config.toml
n_layer = 8
d_model = 128
n_head = 6
n_kv_head = 6
head_dim = 32
d_mlp = 512
vocab_size = 512
activation = "squared_relu"
norm = "rmsnorm"
norm_place = "pre"
norm_eps = 1e-06
positions = "rope"
rope_base = 1020.0
rope_fraction = 0.25
qk_norm = true
attn_scale = 0.411
bias = "none"
tie_embeddings = false
parallel_block = false
extras = ["local attention windows", "value embeddings", "skips across layers"]
init = "normal"
init_std_qkv = 0.0503
init_std_o = 0.0411
init_std_up = 0.0503
init_std_down = 0.0252
optimizer = "adamw"
lr = 0.00247
lr_mult_qkv = 0.5
beta1 = 0.95
beta2 = 0.98
lr_head = 0.00609
warmup_steps = 247
schedule = "wsd"
decay_fraction = 1.0
decay_shape = "linear"
final_lr_fraction = 0.05
batch_tokens = [8192, 16384, 24576]
seq_len = 1024
doc_mask = true
train_tokens = 91880000
steps = 5983
dataset = "wikipedia_en"
Each number is 500 + 25 x the weight over the matrix's rms, rounded and kept within 0 to 999. Layers, rows and columns count from 0. Numbers have three digits each.

# layer 3 attention output (transposed), 192x128, rms 0.134, rows 165-175, columns 0-127
517466527488518505476526473483569518519491493503535513502486517483493530452556463494489503509503472541515489544486494452526514491481462492505495476476541473512515515516535488537497476478498467514484446445493481474520491467506479471520531498527499510470524448482534433490510534514491485502576503522526570477520522498515522531531480472522437500526505545458484465482537487495497484486512
514486491481510537492505509469498527494497501500518489483522531491469491486535480473492523486523476550476484526501518483497519473503503506499493502491473498502544481483487494515498525520464512489544493492493487497488521518507469447509520508525483505479503436476502456467525502479470492498563527509501498516515515496531462535510477482500463490488509539511492534461524477470451477485534
495524518509512485497527523499480479514497461476512481519488484511530533553493507501506464490510527476491463497504496536478506527516533484552485566496463512482524482511472514491523542533513531496443527512452543542512466532474499498486476477465481493526538538499527522456512508452496544508486506500468512533484499495469495458487471533509526511526529472521533489494509489547537482525488
487531520506518507507475460488527442524512510509499460472477514496512471511486504521468542506534510555493528539478470512526488476465489520506555445486483528528460485471545507531500543529461486536484485501494476527510498504534559537493512551508513528507509538512523478508498487514524500563485506484478522521504457541447508489503492521487476587515506491469507490573489485536492520527443
529508490515501505480487514501489545502515493497498501525505475502491494481499472506467529489543511512504483528492455453481509486460493505493484514517526495497520501463491464537489498487480524478556498501479516489459524523509463537536515507496518498502498489487502495480505507496498491519482535527498528492476493511507483499523490477488492503478522505533503559483465463482535472502552
473517500481496475510487478508512497525445499477464493491542469514476493495496455526517486480494556480483503475480555510540473477454513470533518494519467486476531491524444522472491539507487489532484491514480540520508503475498496505498448509494506477519472547472473522497492491500523484519492530498481478512484524478484494513475494547522529503496502490509486469482487500561496468474500
506475484472490506478536491517487537474499498515504526506481490500467515526464490490535484518444490487526465474490500471443511509496481478467471492515491526489508511475521467460482476461467530502556504524494492470510522498501464530489507474521508478468544447509491512513485517488487488462500482484507503501473550487552490513503523512503523461464472498555479529455527509520481496533536
472494505474503512492527480520507482503466505540529525509490519508481516488531503451489505477521481530496532500547548536487480487503507503513491520508494502507507507522502531451506497499488459517529540507483456534507485497489484511470479521513463522484516471474547494485491487509475488525524514513517494497550515470495527502498489504517513499509546512483517435525504503496458478488461
497500506505531502442503459472543462488513481498503457463475505469466513514528519502494497511543463505501473524506478463519527534450481471510491502505487484512508495465528505525474526523491503479517486506474495513502499496451477520503511502484531512493500495507515453460495509484478480474492501520505544526469486473471478497500504477500496502479491499462479533497502469475538481554472
499450506540491500507541512516512493496489513530510547514492536529471508530481505481467552510499509498535528495497511524509536545540491481472518501539488494458479519479548507492496494481454489515509463499496487509525491496524521493485471492522504472478500463486524492478500466551518459500531498464477507543528474455505489484483506510530496483500480449489529487530491509479477509535502
508495489503498516506523510481511517497527506528502487478518488523521507446568468465506495518514459525534486526506474482512551486492496489528499501518565498505502501511496509519478547525503525494513466498479524474480484526478466508514522522538503480481538506479484520510518519499501483515504568534487491462498505517471513466491509488442507494538507511491484540548509475493500492485507
# layer 3 attention value, 192x128, rms 0.0747, rows 166-176, columns 0-127
473519475490485470505491470483461455548485530522498514486523477488508525503501528503491493521490506468491513490473500531491535555491509511507522504549502514475484553514536523528531503526524513531496528525478493473528495499469488501537502509506490499492488462488502516514440512502526480503491465451551500474501499510502487501519501517482503519513506505454494465511493492497490480525467
501475486527513545528495516537548487473506521526488517506504497483488502450510477535547500490517496499510518486511471475510539472537521503464512496493479473494482461507502479481534478486474474518488489490531519461500506421522473503508507495535528490529504502479482514530497484529490519542504524499480476482490522489496501528490494457476452510519513510502531474482510522450444482489509
475497507472491499513543524489502565475469467512478483519508457522525508467510522488463492479477483467484520492500529495483494509533515492542478510516534498489508509485488475466442449445475551492532502539489502441471503538502459523453477455494492470495511485505481513472504508499479488441485496547493505517490496481504499524460485477489519494560439509486451499470548514470526492545502
494496487507511498464505457495504493502546532473525505504505551499499523500493515483500493573478510469501497448498510555491462528521492543510504476472507510478497539520517534495489516503515507509508529524505502517496489468480524459467502500523482456483496472489482504524472474497480476511512487465502466487532490489504491478474499507496502517472502531467500487506496472507477498477468
470484474534485508508514513525538501477516483502525504496458534496524547487518534507524519495582495513506467529536504498519536473528474473469464490459447508526463503514462468483517504524484490490492512501507478515482496503517485527498502491502521481513507466449511489536556487464511485523490500535517478512462518528482504505510528508487466457503498460521506488492497497444507479550510
491525480536508479518499494493500480521548502483500508471490521503483506500445507512494529490482509530474472504492521500457466532542534572470474477492486551534515474504534524517527541527508478484498511482491491532504516456482539509508487497505519536500499488473515511448511506503525508527531473452539497500489471512477496485506494481538487522479560526518546502502460484499517556473509
499483513509437490514449554485497510516451454474490493502498494496523505482533503490457522519500489494495523529474477454508540503493494509510523504543496510526479484489522489494487505539514520472466498506481514510456507511515495507505517484523436468546458520545496463498510494491508517499511509489505513488486508522475469531508468503479436477538529495537494510498530505479509492528473
511513482491472529523512528470505534491499508509514508519550488534504473493477525517476488453469515491495531472510520490523475484515539526484517511457529510460511512533551486483507467508503509499520453525506514453478521515522519470466547492520506515537475455513497585523504518492515539484488464464494454475517485504500496502487514506500521507543513525496509491530499517514487457475462
501501497523484488465482549462487512497514500475473519499524510516515460468536502517520456446544494491540474488502476456485461495495499508537487492533512542494485486522508523493465467524466508528502502441489510502527508517477508533510500518484478537522527529508491480514509526515505508434502467460494510454507465509492474485494518487480500476517500506510480501503520481522502532503518
491501500480498526488512492494499473535500504494506500506533459521544517506475524542443522520494533483535483507488533467510475521531449472533476514478531502497489517501509519538479509493477488506518496504526508511531524482531501482509505518543465498474470496529487494499447523488502467520515482530509491469549495470522505537521497515507483510502501536463509493498512486550501496526502
484502485525492513501493507495497473523556480496500484507512558487535517500490510472545484545542477503465525518523470532486526498497487487520523459476486523492518537501498475540505522533495471511476483515499492544476480485495514485510533521532531496485501485468539484499485497465511516520508531513452434477469523528513491492514514514485480484508526481495496461499491511467496506419513